Part of a small language model's weights.
Size: 14 layers, width 256, MLP 1344 SwiGLU.
Each number is 500 + 25 x the weight over its row's rms, rounded and kept within 0 to 999. Layers, rows and columns count from 0. Numbers have three digits each. The size before them is the row's rms in percent of the matrix's.

# down: layer 11 MLP down (transposed), 1344x256, rms 0.183, rows 422-488, columns 192-255
# gate: layer 11 MLP gate, 1344x256, rms 0.181, rows 423-489, columns 192-255
# up: layer 11 MLP up, 1344x256, rms 0.185, rows 423-488, columns 192-255
down422 101:496459472485466458497527526453477472441499507521517542497501478491510492474500479529508457476545485479499477499470518523471486471527534511521491508494487521514474501494486467512507530454535503
gate423 097:466507474526490489494497515507518484488474509449500520503514521466530507495545473538533482518520504499486453516522524517478494532533507490512506512502503489498446510495504488506504513448487492
up423 101:442496525501423500469507470469529485501519495487497522497482518505487471455503507499481531492488477491499511520500521542521485528500499493535464501467531484488508496494495499534494507497526512
down423 109:527483527553472494523476480483531482564429471511490507486512509519520529505524497471537517469452514521537472473484511524467475518501518556499499457495476463528497496477477466526509520498506464
gate424 094:489492493519529522492462512529525462490490468529515487522528540535450490506478470470501508525464475522508491486465487493483526520526542490494512546517450489511559524526498450526467473511499472
up424 100:524540528489490491477525451507517485473492488498491536454534508516502488553502516499511523539503517557507462482440507528505510508433492476508471515532507458549461488481517502456499474515490507
down424 100:474502540433505482516517485458449494458498509494515530514482499509479553467485477509522511503483496487505490469507527484573517489554510518504466464466483489527475520505554528554470519516508529
gate425 096:499465485464510505498522536489558497482522477490522510494512477496449552504492558472508527485517488496509508498515492448484488500526476544460501560535496488496533534446500507478485491519497455
up425 096:518553529539519481516470516451531505526474538469512462497538468464454515507493485446475513510497547534470520468501489532515510573478528480476542526500535481510489484480476493535527481514513499
down425 104:448501472521495534489519462536498492507464546517482534512479519507500515466459531495486496518477514519511515537541521499456494510530494559538447492509486560479477551530481469504481501493510473
gate426 099:513477484505460490482504512516471514532512428496520483533515514479519482507541530514483485453556518523531518511539507499505499524474498487496490518494480531493474538498515492514552516453530462
up426 098:494481474493475484525518477508462501488446483514550482466486483508549506491479538506478464483512491494507489513520485492481493535500482544483543495480445514490492531502520516527497506514526532
down426 103:475476509505499494528489455470509470407496503534468503511519537479508520538534538495520485540508504511444483492572507490483493561474496474515519481462476515522499494525510520479485505492482527
gate427 095:508523495445498492536496517508452480481497466525487487483475469518520461522536499501493469485489461559483512515504444514490488527500534513505498508484520515521495479487530509491537453463500475
up427 086:523483499498545469500470542503475472549488483530494516502482494513516491522547500461544533513461532526509481504502528487447498507504517485487512508509456505573513475499492508526499520491479512
down427 094:481494484456463488464527477486512511533497445491535506516484462480520533497498514462461492507425500524493463513513475487472477490499479519464509495505529524490456514513464551465516475566486502
gate428 097:520495514503477517543496514516503488442508514495472495551520455513493483531477491495506445470475525521513509488510510487510474498525542521478545484497503534479468520511453487472525503482542505
up428 093:533511512503503519439486503511478486494447515469514486471521506478519472452510497519496498455494481482452529484545491468528494522463507504456551525522465504496491534490518470512548527539506451
down428 098:530544495483501492479516487477469494542471498548433533483490471471517538514528512441478511472495531480481501530532469476498464496492493492514454505493480479498535522498510502485502525524493508
gate429 102:457484455485466513503471494516511504485567491501488488496524503508514543526435488486518492492506501496483502493489519489522503457527507540480498465454488502520540490509523462443466506544517522
up429 100:528482534479483550525492489494515526506514499519563487522510512471495514475480463517484511470529520485480497483546489508482478514517484500460471488550483508475495472477506532484506492456530562
down429 105:519527506519537460509520488471491487482502496490453440502498486538508515501508476534502482494486485511498510476524461508509466504564498523460484495492503485501463528471535471458520469510499524
gate430 094:511494489488519544468534450489513466481515491522537497518468477476535470516526479502476517474473526496508509562501504505466501470530476503511522500465459506481523488511490515446476516471507515
up430 097:455516533528466518498506518518506471484508488504537483503477507526494436516545545507520495450489464543494467525539507490452519462533497516499490467523532520515508535475481507479541484457525503
down430 099:560473475494497528486498492500487526521501517480531527487525507477494493509533494524553494512507492510491496480527491503483495545516469498472476554494552483485542503496523493521442514549503480
gate431 107:495513488481514535580523527526530480493509497480517484473550520506495448545482558504558525497512493536489465500531506502534523478526489486487486506488465490523491460486430451537463523504513457
up431 109:495517475497495539555524464470521460504521519488546454475544526517477495505519509503517516495521494559506516467502535482513489498509505541511442478449436514507488470540509512516493469545469473
down431 111:497480465485520503565503458519473500502497505511486479489534516514510485528504506503503503504499494521579478535509520464512496503473549544485491480462478540501540438457488443536463497497497452
gate432 097:540470491515487499524527507489550485483531440503501520508488476457535512508521464506458490522504478522469481511479494512527509489506431536474438460515485502481489516511523500563443521492536505
up432 097:484482520502444509506463502514509517521497492534522489491460473484482488476509477477516507482469493557513506461514519450479462509531524497468473543546473477478496461491500502516501542527479509
down432 101:493497460538494490528537520510547523505484481498462510500491502487505502528477488541497491477517525479483491518502492480515520463476525520500468519511510520519495505450489444529501530477492512
gate433 093:464464509473503492494531497477508455487528544484484476490502510533514534462494507522508506495485507539470484529492514499503487479488525504538521530487506472490511513506530507456524544488479518
up433 097:500474522502519483531527530542470496468494475483495503483450498533520517533489507530522522490477495474519506494510463491524502465470507526483482497480468484498497487507516503512436530479545470
down433 098:495453487505490504502523492520486497427484467448528509520487512509493508487492475486511518508446491510519514513476520451485538506537441504462533517523541535466451542541490499478487495464547474
gate434 100:490449472499475462504516504490527513522510499490512525507511498463498458469477490505522458483495486489501522482546474531502514504523496511520499502454492507492488504495523509510510506476524501
up434 105:499488450485499448522483540486504526501515495540449526525471498525528482523494542524533455467523537488475503518500502530514487488539531498500505451469498504446486564526535486520488491514489534
down434 105:491528520533522493520482455517531508466498482485516526559503509501461510500481548505504507460505523482520478487499464490497558501448522502481468505519482509503545519469542526512539489471475535
gate435 104:461492471465515510518463480480544517526497476525527485484515515501453461554501535463486493490521521582521495498515470522555494492508512526518482486505493490485517528518496497502463540508502537
up435 103:485530532486473449539466520484498508458514511477511493544527491491529494521508481497490510460494488521468535478477511449538483492558466491481538473496496488455492509494468478474430506495510489
down435 106:463496453505528450507494490483492550534489552513479531504519495493499497480454492482457490463478461526510535509487522489499496516451527525511499487489439505488471520515476480471515484456480470
gate436 096:517517508457505467484494519513489474489484519497453523503484474530468486456526473526508469493479494542534547492492473510505530502509476495492492528461540506500469473468517505509489546493488482
up436 092:469472511536474478538527499507493468519495488483530487463502504468519463512488507500498498441481500504467499495478516508457465491514553462508522503524504500505473517526491514536485495515531516
down436 094:500481498475495481481469500506459493521489508440461463486505472513497532511541509501481492485550524509523495505511520541462525540528498530552464542506492487524460493468522455522485472521524495
gate437 098:514566490551510501485471548488487477469502456525514501538488479502487497513457476538529489492500467519487517503497496487509517500500467508515454531517547488531513498490533496490503496434496491
up437 091:516495506459517467488424456481510556467455475500525516521497466526499461511435530554525485520508532529488473511503466522537513509545457542544523487509532522474493497480507511488500520462520522
down437 095:463478514490486508496529526507508494452523569537538494537497508497480502525491496500476508503508502453508501478484494479511533521529566513443498467522465527514513455499511504465510498503501468
gate438 100:498487477457453497521552452540464456561518508501490487473524538480497489515483518482493528528491469472503478491493512514481552457479533515480486522498521481503520482467487473474507524496519531
up438 094:463478466554487515508482524502496466467511532514514477461529441505511530502459471539519510468496528507462568523481487528468486446525474541498477500510461482501498487521494469457525488527488517
down438 099:485489446524499479466469489458472491490514511505459458529520527498505515503523500487491520471453473488506482475460495522523467471506494508526531474531459469502500467505483497500498501517445499
gate439 099:515513492493475475500535508530468540530517502497482479487514523488503471501538481523497521529535513514510446525476504489502485521480477524539519497482521495500488461504522500500533441470486509
up439 099:489521543531478507533526479564532546486505488464496481511515491475506445504513528531505521524503504541474479496449484468510518500509529444487512490485473450514513468519471477485501544487496466
down439 100:467466492494515481471552512484492510498484520498513513476516509478499510488528467508486540484486496488539497521503451472501483535517510512489488561498489508518505494522515495537516486557473471
gate440 105:480513509523527506514516515504499492518531502534480467518523430498500467487514509496543481440472553448487478500524510458514525510534478501488481506481487522490469507508451483508476500488527471
up440 101:460507509500532512507510504498478469515509462458519472491520483456487462485483494528490502500494502541464479491544499499510496503478539518487473537484475546540453525485476492515508476497522436
down440 117:483468471453482532514452448461472472511487525533489474538508524510513496503498515541523489506471475494480500444565519498475474506529502494514454511478488524573489513509506512493485473471523521
gate441 093:510471545517515454501518466490486480483538472511495496469483477529495489476477522540482460536516488502490487498451538475518519489510506516492526493491583503458470533500503496482518504514479527
up441 098:518504494480458478481516446533507492498565492472486493520457499544504504533491485533519489505495489456457481511504471467498448513493518507510481526486512499551464557529524458530470484482459525
down441 103:510473532478460492470487528515502498509470524539467493511497497479488509485526483506521506479459533480529529447485497521542479488542498481532491510489494489475502522475470493459542537490494486
gate442 099:498513523509499487525462470499470468522505516512527496489498516496470478513463489500575520497516470483492509505548560467496463494494496504500507532468470484536522467492476475523481496510499498
up442 101:508496497532483497528473510487487515499486515498509487521492535480447520532493485520525509493477521452522470495477529537487474462484522493430523448495510490500451522507548502504478519490551545
down442 102:524521485518500468484486495501459537539522515513513489455482443487487484497509518494554518520481504509517528477485515447476548516489539501504487517518492488477498534505535486496495516552494510
gate443 105:478484507517477522484553500533488494425515521521491503493536502513479450503489474485506530511511480473528491526518530493518467441475557519462489508443485497490527531489539516524500482447524469
up443 103:505481501506519520489466485505481482523508483479486517473508537489534536503462478498482510499539484498496465517532544503483472509525468496485497546516482468478483500510523529451472505474481525
down443 096:485504490490485499493453531487514496461507515500480511478506509524499465511541523489530488495475475490476500495495514479476508498491519500483506520554525510509491497520490471474447516494494477
gate444 094:519482499511531526476519491511525456495481511472499505494509472531494468481467509490503503487516455506526532473471517489504542536485506475508487555535505529480549483465525481493533513467503522
up444 097:518490507501515535492514520507471441488524522522528514505545501502483466452526511515486455500548497504541511493476481476544502492443529499514482468489486515510497479508510526492522481517526458
down444 100:547514524507489474500491518520528485522518551515520541523537460484516504472470485502500501506463494476457513518513506498521530494546502513508494529501496450485532516454520486505474473514461519
gate445 100:493471506495484454560528479464512529485500492485496494508450516495502460526483471464503497486517518517519498504458519471504515495543504482496491514460501496488500488467504535543484517478487464
up445 103:567531532507491493446512512476513476503521516484513485499512478559519491503558500516506497494475511480504480483477515483503497559537505514446490486517487483508485529516474499511511457506488477
down445 099:490528497533525465514490504549522489499544503576481474497510486441506482505521512511525482511502515506476510487551508542531471545489446487505493512510488513477506459538497525554501493493464486
gate446 103:480486474546509472507541525524482479503484488538453546525487482485537497485487447499493465472518543495492435533509560537489498475529498496541542501460456501512534469509534498472504494470437515
up446 097:453540449512482510501529493512523474459506520482502509508507501521492547484474506467522473473508495469457472508479470497526512500494505511485496517427539539509476516485483482494520493507536492
down446 103:506517565506500491513490519472440485407471523453458504530490480502536490499495484488546493440488481526504519463496479556543514481509510464509517509485506493517539470497480518473478502458501489
gate447 101:514544462473490455456522444487526509495551510491517516475483499481476492499527477458502510514473493488477493535508523535487474517521508488533488508507500504550489566504499493467477487488473504
up447 102:502486496498509488496498544507515486463549534506519479513487507503467480461504486478551461531501520506530479480493507489519512531459507489543454509508529487493534550486529464475437538515501498
down447 100:478493535462544510527500516476506460480504517460495510484475505499496491549473523470480488528502488509487495473525512514475494481515483480486486492515474518468494457503506555479487528458502450
gate448 098:500478525513513505488505497508517473520477504488522478478521523462497480519483547531515500531479516473544534491524466465533479498472510480485527487541507473500480585481526506488550493482495479
up448 087:520479546509518495505492513535488507523477481469456539482517526505504468546536488515473497465497493477479500535446542472475462539500489485473514496514533482456493491467507480526500518544495513
down448 091:496496497517483505464482516530501521487445445491510509491491503469518476527523502470510455502496512490496488516511505549520494499505504532466471555545498544489525488559487483480488536542486523
gate449 101:488469497468531498578495530521477468472514506490490486545481530519502468519453502499542512562500492509526503485504494510558501489469509517507518512476491497508509489479482529497479529471526487
up449 105:510500501482527476518467481517508514537483502496475480524484478536536526515489478460503500511542525483513502454496532532492525497557503477534479496517568463517492474535526492488483519528499471
down449 094:528451539529489502572480495478510508498480526500500450482523509494512517496501462484529513515514499487465464503518490502510486487481524475517559468504488485496493517484515473507494483521483527
gate450 096:501471521503468444526504509527513471545526534520504488526536518500461510493482526508525529486562482512480480462532533527494531457446521502454501501519525492525482466524504446536533496533462527
up450 097:501479528533493498483508475502462470498524525527530502483472522506499540563502491522510506452513494475527540479493521505524510488477532516484490452537516488524466510495474488510476490496550441
down450 093:502527477517483513515519561451472475483463514525544484498536502496480475440528523443470463471477492517497439566516541510502529505528462479537524533546510474485479520498541519477470534500503496
gate451 095:487524515528532470523495500473438496473502503522501492465528532476573503485460525498516499475486493482493473529513516482511485475553544479496482497466512489498514518460504493518534493513460492
up451 106:494522474506497495462510488525504479437512501527487528427473501505507470528513525497507541520553514517483518475519494530511470498506492477496513488484469520497505482504489554487511461514513490
down451 101:559511522517489528452506524514531501497533461500505483508452536478545535538475519481489513500496499471532523512482530514492518476487462451496518480513502562503448530486499482500536497557510511
gate452 104:462477515510491524469478477483482504520494493497507441483557492518505466521523518512524482446520519492508548478515485507560512482524467487481475461470487506449523513500486509481531516485483510
up452 106:494492434441472474567532488491499490528503478518520487495483473492508520497495489506492498504492445511471467485520500515536523485486489461509524502487512488478478501489505511444506511556510507
down452 103:500490477508537445504485520512469493504444500538478510534513502498509493530499494511484532493525565518484480509490523544512472455498511505548479480504499434501481479521475552508489480511468521
gate453 100:502482522490534475492519475502502500553512514477527533482479488479536497519519430486535548462495529504518486513496463499536484510500498479493514549508506531522513468500485442505512551466456483
up453 101:492520485493531474486508479532496525533519487485470476476531499493494487456467488555500507501499485487490439475507498456502465485541475491513539483537487505488534485522485557530458489490522473
down453 100:492457520508500469521463520496468511509541475488467513529519509459536508518512461500489465519496503484466480510531507527525481514494525503509545534499464540500469506498531482485526471445518466
gate454 099:495515469506547484490514543535519530480501479474522498528526506461480485473519507531472464497480505533551501515498503497496477501519505550511510528486522507508475517476496473494494549479495473
up454 097:519511501525477502558513511478484494487532511500488489478525538502493507528511511466472492530467483497510503503462529560512454459488498479510500492507473473485478547501509527475494503523490495
down454 097:479496473479502505474502457482511545508501549522477513497490521482548486448544525534531501517464465474498487504529499491485462468549443506494547510517540496449516510501465519517464511512486531
gate455 100:513506517535521503475485520538503486513508522490470475503508490532522517466527479499487485484507456475449511473523515489546492480507497509490520466476493490515520483499511509523484516493479478
up455 099:517524501494526513505476541526528494474483511479468515509518497490574518498519517494448429499479519463496520534490522500468476532526466453480539506513475485478496477534514518486524528477499517
down455 096:503531513484475518487521487514505504447541503508448466480518504513476503493510517535483513499510509490506470470464555540516516532516502530534514520505486509495492532464465471482540468520484522
gate456 106:500502526505540507550514506525471512485545501508501532493515514514507520515471523542464534514494514492464496507522484490433526501508472509520463472521514482523520463523493505505474484510491462
up456 101:510461518504467524551528538496485483518534471478532504473526481490534469490507507481494516524559452478497502514500457430499490522492426503539453467523525472473497447492482503503476478501486471
down456 101:513511508467527462491555482519526462481492496554496519524495477472513514494500536502520508499511477523520527497491496517486485505486470482511442506529494450531515506512501466540492460516540478
gate457 103:508476527535494497515511495511522504508504517451477517507491515504450502496508455486460504540484491482504465505550482456511508544476491471466489481496478498479489515471524508464503477536520484
up457 103:531533515503532485495536544499514477509554503470480513510499474501503477555459492494494542531524529512546535513452513504496515519473481525545510451534503508479492469492529502448485512503481525
down457 106:477526481477489509505479499488536498475462490504482542499512454516542515491487486480520526490500493542456544491503490487503504556483456464511509527504486497489470499448526507472459514511544509
gate458 098:450506476475471490477469470529530485492514467488472496484471532529491489478474492496452522495467501484470459513497499492500487539526483478501551499467494491507515465466482484474506500523469512
up458 098:498453497491517498533514501525463442491474485525500550487480516474517460522514505464518455512542489514537502462466458475512507510465440510472471472501535546503484487492538497517521505510471483
down458 106:534461527492520536527482477521531480494519477496447515529486516465525498531552519501487492480475504469488493518529478481469490479493467475508463478493503544457493512466525488509470483527512456
gate459 102:489529489473513517515550541484501513544481489475467500467468485532505550484511542513530484485513511553536459508458491563511476483521482521467502478551500493491541525490522477504480525484530568
up459 109:488499486483509516526513489474528485529487500486497529460456487503529504476522459495522455524521511490498544455509437460489501490514549522481506516495511516507503521501469481487555474496462497
down459 110:519479484487524515512512480496491495516511469513485507466489492549535467470539539521512479537552518489479499477535516458477560527460523457462514498513490477508485480489528517487553485505500506
gate460 093:474447491513444513519481478507502486484478516514488503491528508500487531487477488489483531494501445495505488506503510472513490497479483519476469510480518452507480499509501494530544496494450500
up460 100:469511507484526486495508545515465504460493493495515482510492472505496498482503464498492481481498507489508476488509481497479480506528483523499469481504507465495526535542503513471503510517482473
down460 094:516510524440505489470500441485479507491515531444514473488541521503511505483520529484488490535479485488515510515544488525438480524501535512526504492509488522495509455453524497514482535510511498
gate461 095:508482478494468481522509460467511512510490474519462491451461491540498485534476464540511499517519499485507499505497513514470539463543546495483457488520497487533493486509472481544455511481484507
up461 102:504473490514515491483498472472503454507484524484473527515510485526495488445522460564477472500503551544536494520464469513445497516519536548482511506514507487532512477531512459504531501483520484
down461 098:497506517491534495495505502524513521519491477510535495504503487445469468544473518459498472512535476528456538518502460511511488522493520501507516488491505483478444469519520519496549460506543509
gate462 094:536496499479507453523476477485463527516512511514519488466510499537482487472526521496549512431499553536481504485509499508528525505495507491496489493452483556503471498521490484524499489518512439
up462 098:486451509492527520512543491507512513495510512468463521520502501458508513435517495502490437516502510465507464499503481495524507493521457487503494488471463475506543502521529483517474531496497497
down462 100:552507546525491460471511540496485505492475472516513511481516512531506485531513471499519476533530502490487486484485469452521484456489488504511519471506442534510486507511461564508525482494477491
gate463 100:493454499541506483510494454487514466545510506523518525486520525512514475497485497482550496493515501490507482520527547537474448511523518507478473495491499484486501487479487515501493521493503502
up463 100:492499513458501458425538541514495495482506536432498527509468454499499515506503505539532482515484492483501533476484504523481496510487504518512512526512526466519498514491513502495567511503554478
down463 105:452510513473454480468509454458466518562506541474505495499523540496565524473488530526465498487471471517523480502540504522475504532457475472459496497496514494499514501536554473487515530515474521
gate464 098:491487494481529499504499474526517509475494475500521523516519508458462509476490487491494457500457453533489500508519506533514514502482486514470467455513470474514499492535549530531499492516469513
up464 098:524554492471492505471528497466482522537517491506511461487516493503526480467490528502511519516556479510529504477493484499503513514474518501461491433505540532516516479480477532534506518518471508
down464 100:477520465490511483530502495553504512449471507463480509492542527534478523498477493494508522457497491515472523518496486478491505466514484454535508441541514532532495498497522515493520495474466521
gate465 101:474538480509523489518506470532504536471501465495528473524528543502478525499524517480536526511507486503453470514492484475498500485560518510505467509484523480457482502524517535477543497455518442
up465 101:484509461520518534487466512522485483489474498474509512515467471515493493485514530541506525493516507514534498499495441511475520536506523492521462518499524468505511539490520518514496506485468471
down465 100:502524484472487479527455498516501471497506487480520473506497496517500484514453521513495554475510510485493520495522499500492492508521481471518505520491519491477506514484515486470508536555518467
gate466 103:495517522443513494490504489475479504496474525533491532489466518505533525483495528481484490489484494482467455490515496452520483529504511491478509473560512559489454487499484503489499485557523529
up466 105:490518455515529540502426475465482472529499521510476501550528525478512560515513495483535520522486494524496516503528532498499484520505528495466481497537501516503455511512501515499507526463488507
down466 107:543476483510430521532515469492518532526482507520505518504541492500503485512570532485505487494466522457482521494503497502493500501468500486500490527515492536524499490469540514534434504525463508
gate467 102:517518513516483494481510488497507451499478466515492458492500497506541464487466493532539522479522532512545458525480502516507492487450519488521520485508479488537498516460488472533478475495508474
up467 111:506479514461492483506505478509472500514485489520521547504444488509511478467490462491570487496487525503486485519465483544497489486483492446516490474524531520469466495485461512534546524498478476
down467 114:505526510480545470551507506468472500524497510463469471517468516518510486473477489511529492505529475508517502498506492509532518500499552496461490482527494487514481521490535544525456485508464449
gate468 098:476509487445496447519481513460493519514457506500495493498520505497504489524500487498479492460524509490519455494524520498538481512555529501518509522469504504513477492529540555517491509484489537
up468 099:516507474501513462464428501489488518479520522521521467476483486468516540459499473455515514524500473482528515506453502538546521495503527532488510483475499481509499491505478517515503512511554494
down468 100:532504472499476477495507492504517434527498438517505550539539504519469465492491510496486522539522523502457545546518517547496502497501482504487522508506492516479449486467501475486508495492491479
gate469 099:480487492482520555480481517535493482504517543469527490486460486475508506476477526516524482513459488467468530493525482511473502535480482513536510525507503493474509515487498454558457517489507496
up469 103:460456543515488504503473502523506499513536515528452514475455528474499464484498457533496507513509513529506495510485543508480489519521482522492517510565482460500536518536485541528502486512533506
down469 102:486507526467523527513487517493517483477531463549468479501541496474503495531497491508485504541468535487471487527540517471535498509487509493518498449462493493510496510531503502537482474506494498
gate470 090:532494505479502490524467506544484502491513482480513507476480511504523510454530488462508448496463525503514491495454484491505522503500478472495508496513510538528445463490521535512542492522499471
up470 101:549461463498516488526503594480474529464465522514500544476535514478508483535515485444527515460511465515496522471465508475472509502490519505509528501505506466503537523515459483521512487509504480
down470 095:496527522498529451482550456525521543536493531443516488505486495423526489499501494495537513528546507464512500555500543499480528504493487491489446509489531472487502496496494454516484533525519510
gate471 099:502523504507515538525515470522521517528479543521475480470485491527483476489499478495493472493566508499542533465545475493534498482505514530496481518496483488478491518492534500514466533498509483
up471 102:520523518524514456523520490489531492523495474467500492504510457538523492500511516471532501485505484479487493492449505496524531483493500511508529510511491532479474528502491508559498478507490494
down471 103:488489518499540524504489526485466496480487518494502489481524468499491508497529476488507520509479496584498512518483478488525496472521481485497500537495480494519488529512493485474507557545479461
gate472 098:481515515501502502486508499471525571466477494493505469530550512530528470457502491438458476542538491552500486501476495514475501475524514542469469505488507474493514510483527480539488542490503483
up472 093:496537492516493523486489511518483532533483518498495508491503556496531510499522518504521514496514514485512498504507504459527549508501499443471486521520493465489550484506479480504477505483489522
down472 096:497450497515503478496504482513526528526522500512537509535480508476467477453502514522479534507496508554513479522484471488461524519547460504479501534499496503540523496508494533541534508501457500
gate473 096:459474477474515521478504489502498523475505475500537502506463532459509471509491485507480453521512535523494484549492486512541536507526456539509542511483504496475520537477540509509500497542478518
up473 105:488506453501521463473534495482484493541494506477510496527493493494510479506487526454456533477494495492503477533501497482475506477529471442497494503488537511523494515505496510568485470530514482
down473 106:497463466521493507527490487444514504501484489545513466481462479493510484470455517536519508489516505522460462471479531497517473495557536516503492486520518485516530521498466478520524518481484513
gate474 103:461502484523468481476525510530536539491509494451495469503502453471489493441526442511507492481460497504509480464531489485501508465483486527508492499527457514467500480442549508538494492518516479
up474 111:515529526488471509480488476485485470530484523495472528498494514521500539511498509482497530503517527507505474438533510480479527485487492486493491458556503491462497471516506500511462499498529509
down474 106:478495503533470485503571470508511490368501516490468512492510500473511508496488456554496509527500545479504522464496493500534480533482462560490457487506466541525509471470525507522488542520499472
gate475 095:490532541527517486506524528523508467536520461457542497481489466464513531449505495473516480472454483497513511430509502473494510505486509532500462503528510462473523482487488485522490516548507504
up475 099:514537526534516501524515485529510473506522516490518520464553478522495488521528495521508519495493471486467516518517465493490503504456522514468450486490473473521479556510525512527479525536497476
down475 102:514496498489461532506521469479536534454523551499495523524503489514519456523501471514516495522519530473453567534488557527497498527561499488466474523523504516525500544510552480499465507478488460
gate476 097:514494501556497521503485504468496520499501502506501504513537523597470497507497515527507493506469489504468443476516526519496454500501504506509480504478497493505481480448437503506501525486514502
up476 099:480486477471464556454546495473453428499520519488499505510500531487492504479495483534520472498544520477521480494509543483516525488550509527504494539509496508521519533484574528487498489503477479
down476 098:505501484501476469532482517469500548481491496521492466484519492529468461507533478528454510478502496483462510502466469477494534521488501491485478511461537526532513500496440519536476524507515477
gate477 099:507505494521477519505469447483514520489531468520532543486539514506510450567489507506508488511474483515502535511494505484497490493469488514444477502485469497513501518515510540543505515453475512
up477 099:479526516509532548506477527491466474482497499521515488493471515515455521480499533515509478467454511543521482518510484487483507493504505504538530535475532518522501485441477495487475485561525512
down477 102:532529469537486517489480503503524476556536503511502540548483494452537513492521541505484507470512515475523482524516495490505497506478480510484495460506518452513455496559560500475528499452466483
gate478 102:504475496490498483490491486531464533545494547477486484450491529557490489535478494461509508487510471475483480455561536520544533505514474496492480472467484541476484487501531466518479520483505486
up478 103:520510518536501448524493509502460508513484470484501512491520508499515477502507460473509514511492485478475522465472517490496449511521529484495520491496509467469466478499459493512474458533528479
down478 104:472432469449485491471496481476459510523529470524453536487440492507532516479509471504471477529505474495474533518532533532520517536544518470527491480509538535511502482493530499549482501530510489
gate479 099:542503489486497477506506448514494512458504535523481476587524493494474486520507477535503523467491508489477516476497525488545510519515529533482531461515510485528508524536502445477499449527510531
up479 101:525518499562501495533501493524514542514555469527465508500527493496475477530513541557499499499505470490501444479503504490482481526512521568517504439526541496548531506512448518515511528517485482
down479 096:490508492507523504506478526460445512536482508497479488518486487466495493468502493470486474494522512485513502563468481482452543475472478471486531542491448518442492496495536496535523449474551532
gate480 102:478501518519522525508492538516490442549511502484477506497517516500506466516480504472554542502502470475491508469468553513509478504538496504493518496490526526508507481517553509489493527502519453
up480 104:480520516463520515505507540525491495523511499488482506515477497512462502520509496467514517495494494505477540474532475525506481471520477512510484490489492497506524488476539510479448480542485478
down480 099:521525458511533510494496492497489468490490512458499468551498461526510492505534559511517524486529523492455520506494516475486495487512522517485504512522479498517481522505468475521510525487491545
gate481 100:522513552467519468534530489464512446520523470479523516498519480550494533519462553521492494545525512467494486443481530497511497538456495530461523485525534488516489520510497493516525520491491495
up481 109:504514493469460486549556486493504464493528471529523515524504480525498486515479508488504497488478521484483490483460507494478506487460539492462524490488493503516503483524513529486532498463485491
down481 096:501494486505510507496537468515495539461451516499490497513490519500528498527521494507478438497511505534487509461545546522451468545551465475500529501526503503455505515510499501511447493475533488
gate482 099:514492467494469475491519493506491498486481498457477539477510552518541486443456518498494539495467499495515482469536537481457507479461516506490484492451510509493514549459514523486504486473509552
up482 099:474515462467474537490505491525515474514506521535486451514532471476527489482431508500529517504489474477516451513511521526444499503501467497504476508502478532477479471495494531471517519506507533
down482 102:546504459515516499516477486475475477473529522574550481528474523488520463502511482506472460494493519527494499502504467468516510538505500518540526468486502478500490444514469472462516478506500508
gate483 095:509487525499490526488515474507516475561495464504504514438453508475547494518474501517516512458471535492508455509474501503466540521502468475493536503538523510480462529447503482541478513510471524
up483 104:504525498503550465503487494525488455517523478524487545503485498458492487520540504483491501527496510473528418534455454481493513467456488533536491485504497482484468501511493539470511546504500480
down483 105:492514483507506493461486522504474490511469450479505509524520498477467458526506477472475458505532506499467509514459508536495479453471522524496527506455517552514509466496514484482488535469521498
gate484 093:500546481511461431491519471496486502522483486465489507461473502515512483493508509518551486472524516535478495491473512516470495470489522532449475496505488475513520529482512504442484530489478517
up484 097:502496469557527469490524502501506503420530464474483482519483483532464508471476558496472503495517497518465483512532522521502523499536514492448507510498515467525541524493493507495502478526484554
down484 097:498464437506524493501488504457506551525525510503536506515496513484504504532511495495467510508489460500473520531480522507513472450489515528473493512546481518474500512547509482514539507477477482
gate485 106:518473442484487470506556483534503477492509487523499467545510470454525504475474499531543494458503510481470459513533483502462536480512518516525470492522520464501471494475500504530522467517561483
up485 107:492505488467507568491487540488477530495506510471536484508498500474465512494548446487524494536549495522479539491526506457515512527511485529493501480530482495564516483477548512485462484519460521
down485 105:498519519490514474545481544529514536481485480487524475460493516487494492474503536518440495500486507509416526517468469533502507491521475500487515498539479492510489523494492503498483557476485463
gate486 099:508515505539525468468498461494519491503498522498503495478492543490503531476431518473491528500517521481520520512461480499494489519522504491507482554495505502503504522452523476465500492495531478
up486 106:559541519462467480497481534487496471503533486544477506457494429454524469543517528520523508525456478469470496487499513491502474522514476468475539453459471468511514479556482495520484550483475545
down486 098:515487522511515502495494491501498521567529538506492513453565480494561492471487512496538498497496491486525492482471492512481532523491466490513489443507519477528506476527493492457466522480502461
gate487 102:510533502482462471477456508534498481527545457507541507525522482534509489470497517489522477469507490489452506515503490526526513494544522482490477523501505531476488487483540476476504469511475510
up487 099:455468527477512514519486497513504502502483525550506527495525514475487496584484444538498526468444476495508469480504464517501499533500491512514477496446501499515474498478457536519515521545496489
down487 096:504516513532496547550503482493510458556505504519478447487522484534490502503510479471491528491510499500447506490526501537527493494492508474493499474469533474479530508487563527470478473489477474
gate488 100:478437480523507513513513522488492468455456509498466505477476510516469480473498508508524466467485509484521479503476487522490527503530495544491524509575487482484512499518494523506497447501475505
up488 109:554524510475507467468519467530575498561523485501555522449479472486508523528496512565500505498568502518476481427535533500556511486508510517498499463475510487527488480499500487502439537479480495
down488 103:502501492462529505529476516470516491501479501504508454494532515535483518490509516507512488489484492507478478491491479475534521514519458494470546551556517507478488478523485547546536468496463478
gate489 102:514507488552515483483530507492501515497478511509486527502507481513521471478468486534469495499583487499512514504469537522477500503504520492510498553473468477528540500476471534522489556487484506